{
  "head_dim": 32,
  "hidden_act": "squared_relu",
  "positions": "rope",
  "beta2": 0.95
}
Each number is 128 + 24 x the weight over its row's rms, rounded and kept within 0 to 255. Layers, rows and columns count from 0. The size above them is the row's rms in percent of the matrix's.

# layer 5 MLP up, 384x96, rms 0.118, rows 1-36, columns 0-95
size [ 97 101 107  95 101  99  91 112  99  94  89  45 115  90 104 106 109 105 104  97  91 116  92  99 113  95 100  95  97 104 100 105  94 104  83 106]
[[136 116 131 133 103 138 146  99 142 103 146 138 161 143 137 120 143 124 111 141 114 130 101 114 104 168  89 109 171  82 110 110 133 116 124 144 139 113 146 171 184 119 144  94 123 117 143 150  95  92 140 138 165 101 123 108  92 114  98 128  69 121 149 144 165 136 123 139 151 150 129 141 127 174  97 134 141 164 114 138 142 114  59 127 133 137 128 133 104 124 131 116 203 142 123 134]
 [109 126 134 120 132 135 147 117 120 134  94 137 143 146 125  65 168 155 124 192 113 144 137 151 164 137 133 130 147 136 118  91  98 171 129 166 109 100 113 116 156  90 122 132 181 136 111 112 171 131 139  83 134 127 122 122 133  98 115 103 141 133 121 162 156 157 112  92 124 150 148 137 159 142 156 114  96  77 124 138 109  76 150 116 161 136 134 120 126 123 122 178 152 107 113 118]
 [162 122 119 126 167 148 180 118 129 128 160 109 141 126 127 108 123  76 121 146 150 124 126 112 133 137 115 178 135 102 134 108  93 113 153 138  93  95 149 137 141 131 146 164  87 101  87 124 114 106 130  95 114 138 115  93  99 160 143  95 106 174 153 143 184 115 145 136 170 140 169 126 107  91 102 147 130 113 185 113 138 131 117 128 115  89 105 117 125 129 118 139 106 130 125  90]
 [109 143 151  92 109 155 141 130 119 112  98 165  99 133 127 140 182  87 133 125 156  90 117 114 103 110 140 169 171  96 130  93 109 117 152 167 139 148 121 149 143 120 158 117 128 120 120 123 118 108 114 139 117  90 132 123 132 155 129 141 149 111  92 113 155 112 111 121 169 147  97 124 130 153 137 142 134 140 164 187  80 116 139  97 110 154  86  85 110  94 161 116 101 122 157 101]
 [132 145 119 100 139 127 125 135 148 134 114 109 147 147 153 102  82 135 126 116 145 126 130 115 122 115 139 113 172 135 168 134 107 133 128  94  98  95  76 128 155  98 132  95 117 151 141 130  79 108 106 161 137 114 122  97 136 117  97 107 141 134 113 151 162 146 136 128 170 165 170 135 157 115  86 196 110 149 100 114  83 149  74 110  93 161 152 129 149 111 131 139 130 126 134 100]
 [ 69 128 130 128 180 147 120 126 117 150 145 147 126 101 136 134 142 157 143 123 158 143  92 164 187 101 121 142 155  67 186 121 118 153 182 109 100 140 104 139 128 113 107 174 124 130 130 144 126 137 110 127 140 122 113  84 123 153 102 114 144 137 122  81 131 147 122 102 130 124 117 141 100 151 121 149 136 114 172 130  78 113 123 119 121 130 133 111 116 135 179 123 142 159 160 121]
 [112 142 156 140 111 124 117 142 142 124  89 110 145 139 114 104 154 131 177 151 122 119 128 119 135 128 109 136 167 140  91  97 121 124  87 109  96 113  93 133 143 123  97 142 136 118 154 160  96 169 131 172 142 137 152 107 120  86  59 121 118 111  74 161 146 151  99 128 103 137 125 143 127 127 171 135 130 105 115 126 157  77 114 155 142  86 109 139 142 130 131 121 135 179  89 106]
 [139 127 156 142 113  83 145 102 149 116 131 184 145 122 137  79 156 170 136 124  98 143 118 113 107 158 101 152 143 153 153 128 166 133 133 130 150 135  97 123 143 126 144  97 150  89 117 110 136 116 162 153 109 122 123  99 116 132 133 130  98 115 107 114 115 133 128 145 132 159 103 113  75 101 162 148  98 129 115 115 136 118  97 161  82 202 132 112 139 121 150  78 111 128 122  83]
 [169 119 135  93 146 161 109 130 133 114 150 107 107 172 137  75 136 139 115 138 100 134 134  75 135 139 141 164 120 121 200 123 138 133 162 151  99 182 115  93 180  97 139 132 115 133 111 103 100 141  96 126 148 140 104 131 145 133  82 133 139 103 119 131 107 117 109 151 122 170 108 117 135 132 160 155 158 142 148 135 113 115 159 125  92 128 110 116 122  86 130 150 118 159 115  95]
 [150 142 132  91 145 129 125 108 147  86 145 129 115 140 133 139 119 113 156 143 144 145  75 122 113 121 123 159 152 119 151 164 136 122 141 152  95 110 119 125 139  76 143 158 174 168 119 154  83 122  93 144 143 109 148  96  72  74 137 162 145 116  98 171 167 119 169  86 127 126 123 123 119 132 120 159 143 169  95 116 107 115 149 134 121 136 105 111 110 128 109 109 108 103 117 101]
 [101 169 133 116 144 129 145  83 156 128 109 113 120 142 106 100 136 166 141 138  98 182 168 140 145 147 134 144 159 129 124 136 109 135  62 124 128 131 103 146 141 124 102 108 129 123 106 125  91 142 132 145 104 111 162 119 134 121 153 106 132 133  98 164 139 154 151  91 113 130 150 197 127 167 131 118  98 111 129 164 117  95 150 154  93  72  97 119 136 173 148 122 121 129 127 107]
 [140 126 155 127 139 111 159 143 152 123 129 159 106 183 142  88 134  86 126 172 146 144 132 138 152 185 114 158 172  97 131 115 104 110 132 149 121 139  92 149 145 153 164 116 131 112 127 125 125 163 133 154 106 108 108 121  93  98 128 129  99 168 123 119 142 126 105 113 149 161 144 166 125 118 144 125  96 131 138 158  99 106 159 104 101 131 121  79 125 138 178 132 166 181 124 125]
 [124 112 150 107 133 128 149 146 109  97 146 144 109 128 172 134 148  85 147 147 112 113  68 140 173 109 131 127 144 115 102 138  98 182 125  85  77 142  75 148 130 114 148 134 135  94 152 133 137 166 121 146 169 126 154 128 110  94 147 156  92 116 105 155 113 108 118  79 104 128 142 128 125 153 129 153 133 108 115 118 120 121 101 146 150 155 127 148 117 121 124 153 121 160  71  96]
 [123 128 135  72 133 132 142 139 168  94 105 182 119 126 135 103 138  93 137 135 120 150 140 107 115 132 103 144 147 111 126 137 124 147 154 123 144 157 150 168 148 112 130 118 142 168 155 114 147 160 156 167 142 121 120 130 140 111 132 104 157 145 114 127 157 151 123 120 117 124 110 109 118 166 115  88 101 142  77 138 147 114 127 144 129 119  41  48 137 141 124 111 118 119 136  91]
 [119 132 143 147 174 115 129 141 150 157 131 109 151 151 192 131 162 143 144 134 115 118  97 164 148 120  84 116 122  98 104 120 160 118 147 122 126 119 132 179 128 156 142 116 144 103 156 162  81 128 106 122 111 126 100 105 105 109 158 125  99 112 166 124 160 146 131 166 133 128 173 130 126 122 117  96 110 111 103 124 115 100  87 101  86 101 142  79 118 101 127 145 106 179 143 128]
 [123 128 132 120 193 120 130 110 146  95 190 131 119 147 105 126 152 123 176 133 129 101 118 124 135 122 136 183 120 125 178 148 127 132 155 119  95 115  91 150 136 122 110  94 109  89 100 134 104 137  88  70 116 140 137 110 132 103 150 158 137 146 124 167 114 133 119 122 158 138 150 126 116  46 168 120 101 131 128 103 103 118  96 124 129 159 138 107 130 141 143 147 124 130 137 117]
 [152 121 134  94 142 166 157 109 123 125 124 159 100 147 172 142 157  83 124 105 144 151 132  94 136 163 143 144 140 103 105 143 135 153 153 128 136 109 133  78 135 128 147 138 136 120 137 132 131 105 103 158  78 107 123 130 141  91  89 176 156 155 101 133 146 130 121 110 192 132 138 126  88  95 129 132 131 139 109 157  72  97 138  92 119 150  94 153 139 124 159  93 126 111 107 130]
 [134 116 146 103 108  78 152 127 135 110 124 140  74 112 128 126 122 130 136 120 127  97 149 116 135 140 101 189 117 121 103 168  92 167 155 116 133 173 131 126 119 162 149 117 131  89 107  81 147 119 129 127 123 136  80 137 123 123 104 120 100 128 133 110 132 109  91 112 151 156 108 154 111 122 115 125  81 161 179 123 162 128 170 184 135 149 136 138 137 157 152 136 145 134 100  88]
 [159 100 110  80 141 156 108 145 139 124 145 151 127 130 127 102 107 122 184 188 142 119 122 110 157 135 111 175 124 148 132 106 131 136 147 147 153 136  90 143 134 177  82 112 154 120 139 122 122 124 118 114 101 120 128 143 114 160 136 146 115 128 115  92 109 115 100 108 170 125 143 133 147  91 115 140 159  69 154 135 136 110 108  89 165  89 158 128 142 104 153 118 121 175 164 121]
 [116  80 133 156 140 134  98 119 108 123 140 148 141 128 131 125 129  98 124 162 130 136  92 111 146 122 125 136 151 170  98 118  86  71 115 130  95  98 139 118 137 153 134 167 100 131 126 122  75 103 114  96  97 133 143 158 120  91 150  96 149 139 129 113 160  93  90  48 162 167 159 132 144 114 103 146 127 134  99 125 125 131 123 116 125 141 166 124  95  98 130 159 145 113 123 130]
 [134 121 139 135 129 134 153 151 130 121  96 109 142 112 151  86  82 134 110 187 104 133 129 120 147 123 120 122 113 136 110 143 106 127  86 123 132 146 113 160 142 122 130 184 149 123 141 102 113 143  87  68 109 137 157 143 119 114 122 133 179 168 168 115 146 153 169 122 174 131 121 106  89 107 158  89 137 106 154 124 113  92  96 128 124 112 136 112 137  86 133 130 157 140  78 144]
 [142  76 134 108 116 147 138  85 112 129 103 191 174 117 144 107 155 116 104 135 140 144 135 127 123 144 108 153 128  98 111  98 130  89 192 125 132 147 138 107 130 159 147 108 161 151 110 155  89 126  91 171 134 113 127 177 129 125 126 176 161 127 159 179 128 127 123 112 151 155 119 120 108 122 136 108 112 128 132 128 113 120 133  93 134 115 100 110 108 151 131  72  96 117 122 125]
 [134 110 116 116 146 124 134 164 110 141  96 138 140 147 149 138 117 145 157 134 154 110  68  76 128 136 120 148 156 129 130 126 154 115 115  92 120 139 123  95 159 136 155 117  85  99 161 145  93  98 139 132 132  77 123 127 145 136  88 164 139 162 123  99 155 109  77 119 148 152 107 148 127 133 148 160 134 173  99 162 100 128  88 129 140 168 110 145  95 116 107 145 132 123 126  78]
 [150  77 113 120 129 120 129  96 117 124 171 118 118 121 132 117 133 152 111 103 129 134 128  66 160 174 130 157 139 117 138 163 117 122 126 165 104 131 119 159 143 130 102  99 128 120  73 153  81 115 126 130 148 146  68  68  89 144 109 157 141 143 152 159 118 127 141 129 141 121 121 141  76 137 109 163 103 115 101 149 130 145 113 166 124 172 113 141  95 146 135 143 145 128 140 110]
 [ 88 118 136 114 133 108 123 134 179 104 109 119 164 172 182 106 144 132 172 102 107  99 128 122 129 149  94 131 138 106 119 108 110 160 146 147 115  92 107 160 144 149 127  74 142 145 120 116 144 136 147 155 122 114 110  98 137 119 148 107 118 120 129 102 125 164 141 107  93 136 151 113 112 123 157 164 130 124 116 103 122  90 150 126  92 172  88 111 113 108 152 154  88 185  99 133]
 [172 163 103 126 130 150 128 139 139 147 120 170 112 169 128 120 146 129 121 144 152 141  59 103 143 151 140 127 142 128 139 106 136 170 134 134 124 136 138  67 132  70 117 145 140  67 137 125 153 158  65 147 124 140 147 155 103 123  99 117  91 165  96 133 136 129 132  71 135 145 118 165 118 136 160 143 152 115 142 105 127  99 128 125 123 102 107 150 132 117 145  99 128 132 134 111]
 [113 102 134 127 132 106 140 168  94 158 127 128 144 108 170  99  92  79  87 191 112 114 123 141 123  99 107 108 146 107 163 108 143 114 154  78 149 131 102 125 191 145 115 130 164  95 143 112 116 140 133 125 128 158 145 142 105 142 125 113 134 129 126 120 111 118 135 127 163 173 132 141  88 168 153 163 129 155 122 107 137  91  89  89 131 112 132 152 116  96 115 127 140 154 143 125]
 [108 155 131 120 160 106 101 134 135  90 143 140  94 131 189  94 108 140 149 147 126 128 164 136 105 142 118 112 169 147 116 124  97 116 159  88 147 153 107 102 137 159 120 113 104 112 107  88 119 125  85  97  92 153 130 176 126 100  95 145 109  98 144 124 107 178 129 124 136 123 143 173 162 153 112 127 149 161 130 141 104 127 134 130  83  95 128 110  97 169 130 134 109 154 121 143]
 [121  84 122  99 140 145 138 134 113 132 163 128 162 136 133 106 105  66 155 110 115 165  84  85 172 139 157 186 133 134 147  87 122 153 126 132 125 140 115 152 143 154 124 161 145 138  92 122 167 115 113 171 141  94 123 133 142 136 124 125 140 162 131 143 169 110 150 130 125 138 134 150  99 116 144 154 128  70 103 112 113 126 149 108  82 128 115 107 149 121 122 109  87 127  87 129]
 [102 113 162 106 163 165 151 120 131 107 121 114  89 181 186 136 103 145 138 181 157 140 131 101 132 131 130  98 135 132  91 143 148 136 133 132  90  90 122 134 146 157 123 110 168  93 127 127 132 120 136 165 111 147 107 128 125  94 165 141 111 121 100 111 138 113 151 125 170 137 150 117 106  97 115 119 111 114 118  87 141  97 112 124  77 180 149 149 153 127 135 129 139 123  80 144]
 [176 136 164 119 164 166 114 147 125 109 157 105 165  80 131 103 170 117 146 188 160 136 106 129 105 110 126 118 136 132 125 136 133  87 130 106 118 161 121 166 134  72 156 105 176 130 114 103 157  89 136 129 147 122 121 133 102 109 132 100 164 145 104 153  97 123 136 109 129 141 144 137 134 108 151 106 125 151 131 137 122 104 128 129 159 177 103  77 120 105 125 104 127 119 100 101]
 [124 122 157  77 137 163 158 122 112 116 154 152 150 141 133 144  99 123 107 156 164 146 143 108 142 132 143 151 145 147 156 125 104 108 164 154  99  89 129 112 172  93 118 133 148  99 100 134 149 155 158 120 114 141 146 144  91  84 181  99 119 149 109 123 101 113 125  72 174 128  95 121 110 126 142 157 132 161 129 100  90 135  89 136 145 121 114 143  93 128 152 149 128 123  96  98]
 [ 99 112 148 111 139  88 120 111 149 125 130 103  99 140  89 105 160 148 116 149 173 168 111 131 128 111 125 114 151 160 164 125  63 160 151 165  93 122  81 151 164 129  95  96 122 135 132 168 115 147 134 107 116 133 119 137 105 148 132 133 128 163 146  47 136 100 133 132 131 120 132 144 133 144 124 138  92 118  83 129 111  93 116 150 133 130 143 144 119 162 156 100 122 101 124 127]
 [110 138 123  86 111 130 112 134 145 116 132 141 113 124 179 123 176 140 145 150 122 105 136 138 130 148 157 146 139 107 128  83  82 133 125 123 144 152  93 147 163 136 162 177 164 144 157  74 143 107 133 135 102 118 104 137 125 126 145  84 111 138 148  96 138 106 146  65 108 145 159 113 127 149 138 110 117  93 144  79 134  97 153 109 137 182 141 147 129 122 166 120 129 126  99 143]
 [149 116 126 109 178 123 115 116 158  96 137 119 136 145 186 111 119 129 111 104 115 100 167 123 134 167 140 131 106 105 193 113 140 130 123 143 101  96 117 106 148 128 134  93 100 139 133  93 173 145 151 107 112 165  91 119 130 122 128  99 134 150 132 131  90 160 126 125 181 134 146 120 149 112 148 115 108 126 155 128 112 102 140 146 144 129 124 116 153 119 129 124  99 104  60  67]
 [125  65 151 141 126 148 119 166 127 134 171 144 143 109 138 124 149 132 111 162 169 168 106 144 141 141 137 109 153 121 105 104 132 142 118 167 127 124 145 108 135  98 151 111 123 133 139  99 117 143  98 127 127 141 114 142  96  86 107 121 148 140  95  83 132 120 119  48 147 137 145 135 132 173 140 109 140  93 150 152 120 100 184  98 114 110 101 133  98 119 158 124 147 109  82 143]]
# layer 5 MLP down (transposed), 384x96, rms 0.101, rows 1-36, columns 0-95
size [104  94 111  97 103 101  98 112  95  93  97  50 104  98 102 105 113 100 103  99  97 109  91  98 109  92 102  96  99 106 108  96  97 105  84 105]
[[130 122 124 104 122 123 115 144 148 122 168 113 115 102 111 114 139 135  96 140 145 114 111 146  98 106 140 143 134 151 128 120 109 101  82  72  96 108  98 139 122 129 127 159  99 115 125 153 110 125 118  96 109 135 198 145 128 101 100 131 131  96 151 128  91 164 120 126 122  83 147 164 118 168 169 131 137 100 128 141 132 118 133 148 162  99 160 174 182  85 156 125 118 165 142 145]
 [118 159 128 121 110 122 158 142 125 119 112 122 144 127 110  96 151 109  92  96 127 154 145  84 141 161 111 124  63 136 130 147 159 106 123 159 159 143  97  99 119 161 106 160  96  99 118 155 102  80 104 177 145 170 119 123 124 116 155  82 127 130 102 100 115 135 117 149 116 130 116 144 108  78 131 133 124 148 110 119 140 143 130 148 141 152 134 142 179 133 114 105  95 182 162 128]
 [ 75 119 128 145 135 144 104 148 121 153 138  81 129 130 129 155 102 130 148  93 119 134 145 150 133 178 110 126  77 127 142 126 156 117 113 131 126 107 138 141  98 132 113 132 125 134 121 111 125 153 152 170  80 151 113 142 149  84  89 132 148 179 148 134 140 132 156 130 134 131  93 116 103 136 131 167  74 133  79 120  79 121 119 139 164 104 101 160 156 166 128 105 148 170 119 119]
 [109 129 144 159 108 142 141 181 112 149 162 132 125 173 147 174 126  91  75 127 184 100 135 137 112 124 114 102 105  92  97 135 107 142 103 110 137 123 119 162  95 104  93 151 177 117 143 101 130 134 144 125 143  78 119 114 128 170 117 122 138 116 124 132  85 158 108 131 111  91 133 140 124 137 115 139 174 134 116 118 123 137 122 128 120 119  96 160  99 130 108 158 103 152 158 172]
 [127 176 159 135 123 158 119 135 122 159 135 110 130  70 141 155 107 112 156 175 148 120 139 147 124 137 123 147 123 105  96 176 122 118 129 145 158 115 113 114 162 140 135 118 136 129  95  88 113 112 110 131 131  74 148  93 156 128 162 101 110 160  87 142 112 124  95 176 132 165 147 112 143  89 165 124  92 144 125  99 143 117 124 133 123 145  86 109 143  92 115 129 105 137 120 177]
 [111 126  99 132 141 120 143 188 172 139 112  87  99  98 116 129 139 142 117 137 129  98  91 154 136 138 144 161 118 121 110 114 120 126 162  94 152 121 120 173 144 152 109 130 137 156 101 176 142 117 117  85  91 103 115 146 112 140 140 101 104 124 153 126 127 128  95 126 119 129  99 198 115 126 144 135 152 136 136 141 113 137 154 177 119 111 129 110 102  78 104  96 168 147 151 168]
 [136 137  88  80 109 113 119 138 111 135 117 131 162 124  70 171 142 180 137  98  89 151 130 163 114  84 120 107 131 122  92 129 133 113 113 151 128 107 147 117 102 154 107 145  95 155 157 111 154 160 125 157 159 143 148 118 184 155  96 122 103 122 142 106 109 145 162 132  93 143 173 133 118 128 133 131 115 106 131 129 127 142 102 144 121  91 134 142 139 116  78 153 140  81 136 140]
 [123 149 136  94  92 101 115  90  95 150 125  97 109 121 121 120 126 113 166  81 148 114 145 111 111 157 117 157  73 131 127  81 123 113 146 125 159 106 116 118 114 104 134 101 155  71 154  95 160 115 121 120  97 112 111 176 142 155 147 132 132 126 140 135 131  97 121 152 108 113 162 148 109 133 136 144 147 158 128 145 146 117 154 163 124 130 129 158 158 172 145 120 187 177 124 132]
 [115 126 125  99 114 178 151 136 149 149 127  77 122 139 154 148 168 106 139 109 121 136  77 114 126 120 126 115 139 140 143 172  96 121 150 146 127 140 155  75 107 131 141 114 127  96 133 126 141 153 158 139 151 179 106 165 160 111 115  63 136 165 152 104 130 129  95 142 123 108 132 116 118  94 131 125 109 154  87  84 124  68 132 156 129 167 118 120 105 143 124 129 145 149 117 120]
 [146 100  91 121 107 146 112 124 126 117 135 121 137 139  91 167 154 117 173 139 142 131 146 143 117 121 150 128  70 116 116 122 112  96 181 106  89 162 133 110  78 136 116 140 157 156 127 141 102 141 122 147 104 141 136  98 163 122 115 108 130 121 151 171 108 112 151 137 122  96 125 101 149 159 155 151 152 140  91 106 137 117 126  96 175 140 130 110 118 123 150 105 193 103  93 166]
 [119 126 109 152  87 136 128 126  95 197 125 108 169 110 128 181 117 142 145 105 125 136 174 122 113 115 114  92 114 125 116 105 162 121 144 139 113 116 113 100 125  82 134 117  96 174 151 137 123 168 158 107 180 156 142 131 119 117 122 148 151 100 134 106 117 107 130 163 124 110 170 104 117 162 119 114 136 135 130 118 157 139 128 130 138  60 146 124 182 112 116 104 107 127 131 155]
 [123 131 137 108 120 106 119 116 125 130 107   0 142 135 117  93 124 145 120 155 122 136 142 101 100 140 109 154 135 107 126 126 143 126 128 117 145 119 134 131 125 140 109 122 140 135 141 113 128 133 121 130 124 135 139 149 132 102 144 116 136 110 129 134 111 141 131 108 144 123 157 124 118 134 116 130 140 115 121 143 136 116 114 121 123 126 122 147  93 124 123 121 132 171 121 147]
 [105  77 194 129  61 101 111 108 132 156 119 110  98 154 111 117 109 119 128 102 121 127 154 151 120 151 150 130 108 116 104 145 128 133 125 120  81 130 138 166 148 136 122 168 127 133 187 148 132 120 110 134 111 128 146 127 166 151 165 153 103 111 107  84  89 136 111 129  89 114 146  80 117 124 107 138 146 141 118 114 135 160 139 152 163 133 143  84 155 167 122 125 127 136 108 120]
 [147 153 105 145 199 144 142 116  86 122 151 113 121 129 157 122 126 101 101 148 123 148  97 161 102 175  98 105 111 118 139 146  88  78 124 132 154 143 112 129 120 173 109 133 114 156 112 146 174 139 142 144 142  72 160 142 126 136 100  98 125 151 149 148  99 126 132 132 144  92 129 137  98 122 140 104 151 117 149 124  99 129 176 100  96 120 135 138 107 130 110  92 150 122 120 175]
 [117 112 115 161 156  88 112 110 125 135 132  96 169 171 132 145 121 136  90 130 101 124 124 167 118  63 123 122 137  86 155 146  93 124 158 148 131 117 125 148 104 155 142 127 131  95 137 136 103  96 139 138 130 156  93 170 125 156 146 132 154 135 133 149  78 125  87  64 104 136 153 130 157 110 124 111 109  98 129 125 104 140 142  89 169 130 122 132 136 168 150 159 145 137 108 115]
 [133 139 153 173 124 122 131 109  93 134 160 109 159 156 112 134 124 135 117 107 148  95 217 103 151  81 147 150 128 139  90 147 140 142  87 133 112 125 112 166 165  87  94 140 122 154  86 120 138 110 147  81 136 107 140 124 118 115 127 143  91 141 166 134 140  95 116 143 127 123 126 134 108 128 155  99 104 138 128 109 153 122 146 153 136 134 115 124 175 112  99 118 101  95 144 161]
 [146 181 137 121 105 164 175 125 159 116 134 151 126 144 101 110 156 129 133  66 146 111 138 118 134 139 158 177 132 171 113 117 126 122 160 141 128 146 137 101 118 117 101 135 120 101 131 100 137 109 109 134 131 126 135 135 144 100 127 154 140 109 140 117  98 136 115 172 136 107 135 149  88 134  85  69 143 124 118 128 170 131 162 140  93 164 108 178 131 145  90  96  91 153 112 105]
 [106 119 113 139 148 107 139 123  72 156 104 125 130 129 128 121 129 108  59 143 128 130 142 152 137 128 121 112 100 151 132 147 117 116 128 136 131 100 143 149  93 135 123 105 126 144 123 159 119  84 126  90 103 212 110 158 117  90 127 143 123 126 125  97 159 134 116 126 115  84 120  78 133  80 156 151  91 162 107 123 130 144 156 155 176 151 129 148 144 105 152 160 158 136 127 133]
 [114 137 124 127 171 139 181  97 131 137 168 117 120 103 127 117 101  92 135 133 162 127 154  84 105  82  93 149  83 118 120 157 107 114  67 120  73 133 147 118 116 129 171 117 134 123 111 136 156 100 113 123 147 127 158 154 144 117 128 141 190 122 152 145 178 158 123 139 109  96 141 143 135 145 113 114 134 149 105 115 130 133 154 113 114  95 101 129 131 172 149 146 109 110 115 142]
 [157 163 150  79 163 118 137 126 145 117 120 127 159 143 154 154 143 131  93  94 144 114 109  79 158  79 118  95 138 137  85 125 147  97 145 134  91 133 169 104 140 135 117 132 134 116 117  95 127 169 111 174 138 116 144 124 161 117 141 156 152 109 115 105 118 107 111 149 140 113 153 126  61 102 168 154 137 122 141 111 120 109 152 152 142 149 121 137 157 116 130 113 128  79 105 167]
 [124 135 115  90 120 184  82  93 110 118 115 157 144 107 125  79 131 127  90 128 118 110 151 137 133 117 123 155 147 137 156 122 113 162 136 126 121 131 133 143 174 146 124 102 147 153 118 118 112 127 133 120 140 170 168  79 124 156 126 140 116 130  76 128 110  91 130  94 130 149 127 139 153 174 145 101 103 158 133 152 116 146 132 122 151  74 117  87 147 127 156 188 130  93 142 108]
 [119 112 141 100 157 111 137 159 143 166 140 137 132 134 113 146 166 139 154 124 170 161 146 151 127 177  80 151 112 120 144 145 106 129 166 149 100 105 110 104 119  97  73 106  89 146  88  98 143 151 144 113 101  93 139 152 122 117 165 129 119 121 139 101 120 157 119 157 140 122 128 168  83 150 125 137 119 126 113 140 148 182 139  90 137 135 129 127  80 114  96 139 155 114  97 136]
 [132 108  99 174  98 102 104 148 118 167 171 139 104 142 105 152 139 116 117 112 120 105 136  94 139  73 109  77 121 134 111 143 101 121 138 128 121 107 130 167 142 109  88 145 149 177 114 149 140 142 137 152 111 152 123 143 125  97 162 118 106 132 127 106 170 110 121  84  79 112 128 114 156 110  84 115 147 153 135 123 154 149 125 124 135 125 138  92 139  98 167 114 180 128 139 166]
 [ 98 119  74 106 125 119  81  89 129 147 111 124 154 133 189 133 151 126 153  88 111 140 133 135 154 109 149 111 129 133  60 125 119 108 122 109 116 159 118 147 168 127 184 132 137 123 142 129 173 148 150 133 159 167 137 166 129 122 116 139 108 127 150 106 129 117 133 139 118 165 136 108 142 127 172 104 148 117 100  97 152 122 100 120  85 149 100  84 142 156 130 108 122 156 136 141]
 [147 149  68 125 148 109 197 155 141 160  88  92 164 109 155  79 144 116 143 129 135  70 108  91 165 100 152 142 132 125 161 143 139 128 175  90 131 121 137 111 158 167 117 112 140 155 121 122 146 126 118  86 131 115 150 123 148  88 120  93 119 135 132 116 152 166 151 100 136 146  99 140 157 139 152 114 130 108 152 138 114 136 116 117 111 103 151 121 135 133 132 105 125 108 100 122]
 [139 139 118 116 118 138 131 141 130 124 131  96 180 156 107 161 145 130 104 103 150 127 127  91 112 117 129 134 128 151 131 157 130 120 151 131 107 141 192  68 104 147 110 130 142 102 101 151 144 138 136 163 127 183 165 110 122 159 118 110 179 132 132 141 108 134 126 126 118  77 138 125 148 104 143 147 157 122 124  74 143 130 116 107 129  96  96  97 152 112 169 130 124  72  97 164]
 [119 125 129  99  75 111  98 117 127 159 137  97 167 134 178 121  92  86 178 159  95  99 115 144 147 125 134 113 138 106 155  94 135 151 127 143 146 113  90  88 145 140 128 148 176 172 100 148 108 142 160 116 131 165 163 122 143 160  92 118 150 171 135 130 145  91 126 157  85 113 132 116 140 127 143 152 103 103 124 134 121 138 117 152 143 115  90 100 105 125 152 118 148 133 124 113]
 [136 159 127 138 127  72 117 144 105 161 108 118 109 129 122 167 150 159  95 102 104 124 127 123 124 144 152 100 128 142 125 122 161  54 152  80 114 126 134 103 132  94 130 125 128 111  99 132 121 150 150 113 114 114 126 165 106 120 151 122 119 159 189 125 132 150 123 109 146 136  99 132 108 164 150 153  97 139 140  92 131 131 134 134  79  66 130 145 158 154 165 136 152 155 158 129]
 [128 135  84 133 106 129 104  86 160 122 146  67 139 111 166 153 103  92 103 119 146 169 136 130 124 140 138 138 151 165 100 127 126 159  98 117 147 167 112 134 130 159 148 135 156 101  85 116 164  95 100 125 175 109 147 132 106 153 122 159 101 122  99 128 129 119 148 123 116 132 101 177 141 155 116 140 175 132 127 127 126 172 132 145 144  84 123 134 118 104 158 110 110 133  84 105]
 [132 160 122 112 119 144 152 122 162 182 131 121 155 170 123 131 137 102 106 120 106 126 130 172 143 163 165 110 145 114  84 165 147 146 109 127  83 139 171 133  84 106 144  65 134 130 142 146 129 102 104 144 155 134 119 123 138 112 134 119 105 136 140 134 123 132 134 119 136 156 112 125  99 126 118 174  82 126  81 160 118 109 112 147 114 150 134  86 187 134 117  96  93 148 120 115]
 [118 126  97 133 171 138 119 121 108 146 138 139 142 108  96 109 171 125 108 124  89 156 137 159 139 132 136  95 103 125  98 108 110 145 114 115 113 130 126 137 122  96 136 110 137 150 115 106 153  86 136 128 120 177 125 133 118 126 126 123 100 171 114 154 163  92  95 167 129  82 123 133  95 141 152 111  96 126 144 146 142  97 204 102 160 126 137 124 198 140 122 118 129  99 169 141]
 [129  88 152  99 147 154 142  91 151 141 167 161 200 130  99 139  94 131 151 158 130 122 156 131 135 136 149 126 128 169  86  98 158 105 138 129 114 126 144 132 142 155 132 150 118 142 105 119 142 107 168  78  97 125 205 125 129  94 140 113 107 132 123 137 147 133 137 122 116  97 153 129 133 138 164 100 129 133 127  92 136 114 117 106 121 114  75 128 179 109 148 136 101 115 130 122]
 [ 88 143 149 150 103 109 171 132 109 117 149 129 130 125 122 124 149 173 159 162 103  90  91 133 143 147 122  93 133 114 105 173 111  94 139  67  95 111 139 132 161 126 136 154 129 121 166 127 143 103 160 108 104 104 146 152 135 120 126 125 102  87  62 152  96 111 159 126 131 100 154 133 115 167 125 139 155 121 146 181 123 151 102 117 145 113 133 163 119 137 124 113 114 119 117 103]
 [143 156 135 145 117 139 146 128 184  91  92 149 152 109 130 110 140 118 106  89 144  86  95 113 149 139 112 148 166 119 149 121 145 149 119 158 109 106 121 158 131 122 116 177  91 127 135 131 143 181 116 165 103  93  65 144 140  86 176 142  90 149 126 123 127 137 137 125 102 115 104 156 109 173 158 122 136 123 132 138  85 110 128 128 109 121  94 140 122 124 111 115  96 165 137 121]
 [156 109 128 102  85 127 161 151 130 120  95 141 121 166 134  92 142  95 166 143 117 126 144 123 104 115 113 152  92 120 142 155 138 110 132  95 155 147 137 116 110 101 107 114 112 126 128 112 115 159 165 122 143 150 132 121 110  92 184 126 106 101 142 143 157 156 177 112 132  97 169 127 100 149  90 116 134 105 144 132 183  81 108 121 109 142  72 112 134 148 162 111 103 110 149 145]
 [137 129 113 137 168 138 146 120  96 129 106 104 137 160  97 147 138 114 109 110 119 160 179 120 103 106  86 136 183 121 127 121 138 102 114 164 115 108 154 156 159 123 161  98 168 130 133 182 147 121 127 114  89 112 156 139 131 139  70  82  94 150 157  90 136 104 137 140 133 109 144 123 148 115 112 168 114 155 167 133 107 132 153 138 134 132 102 105 131 159  97 147 151  97 118 113]]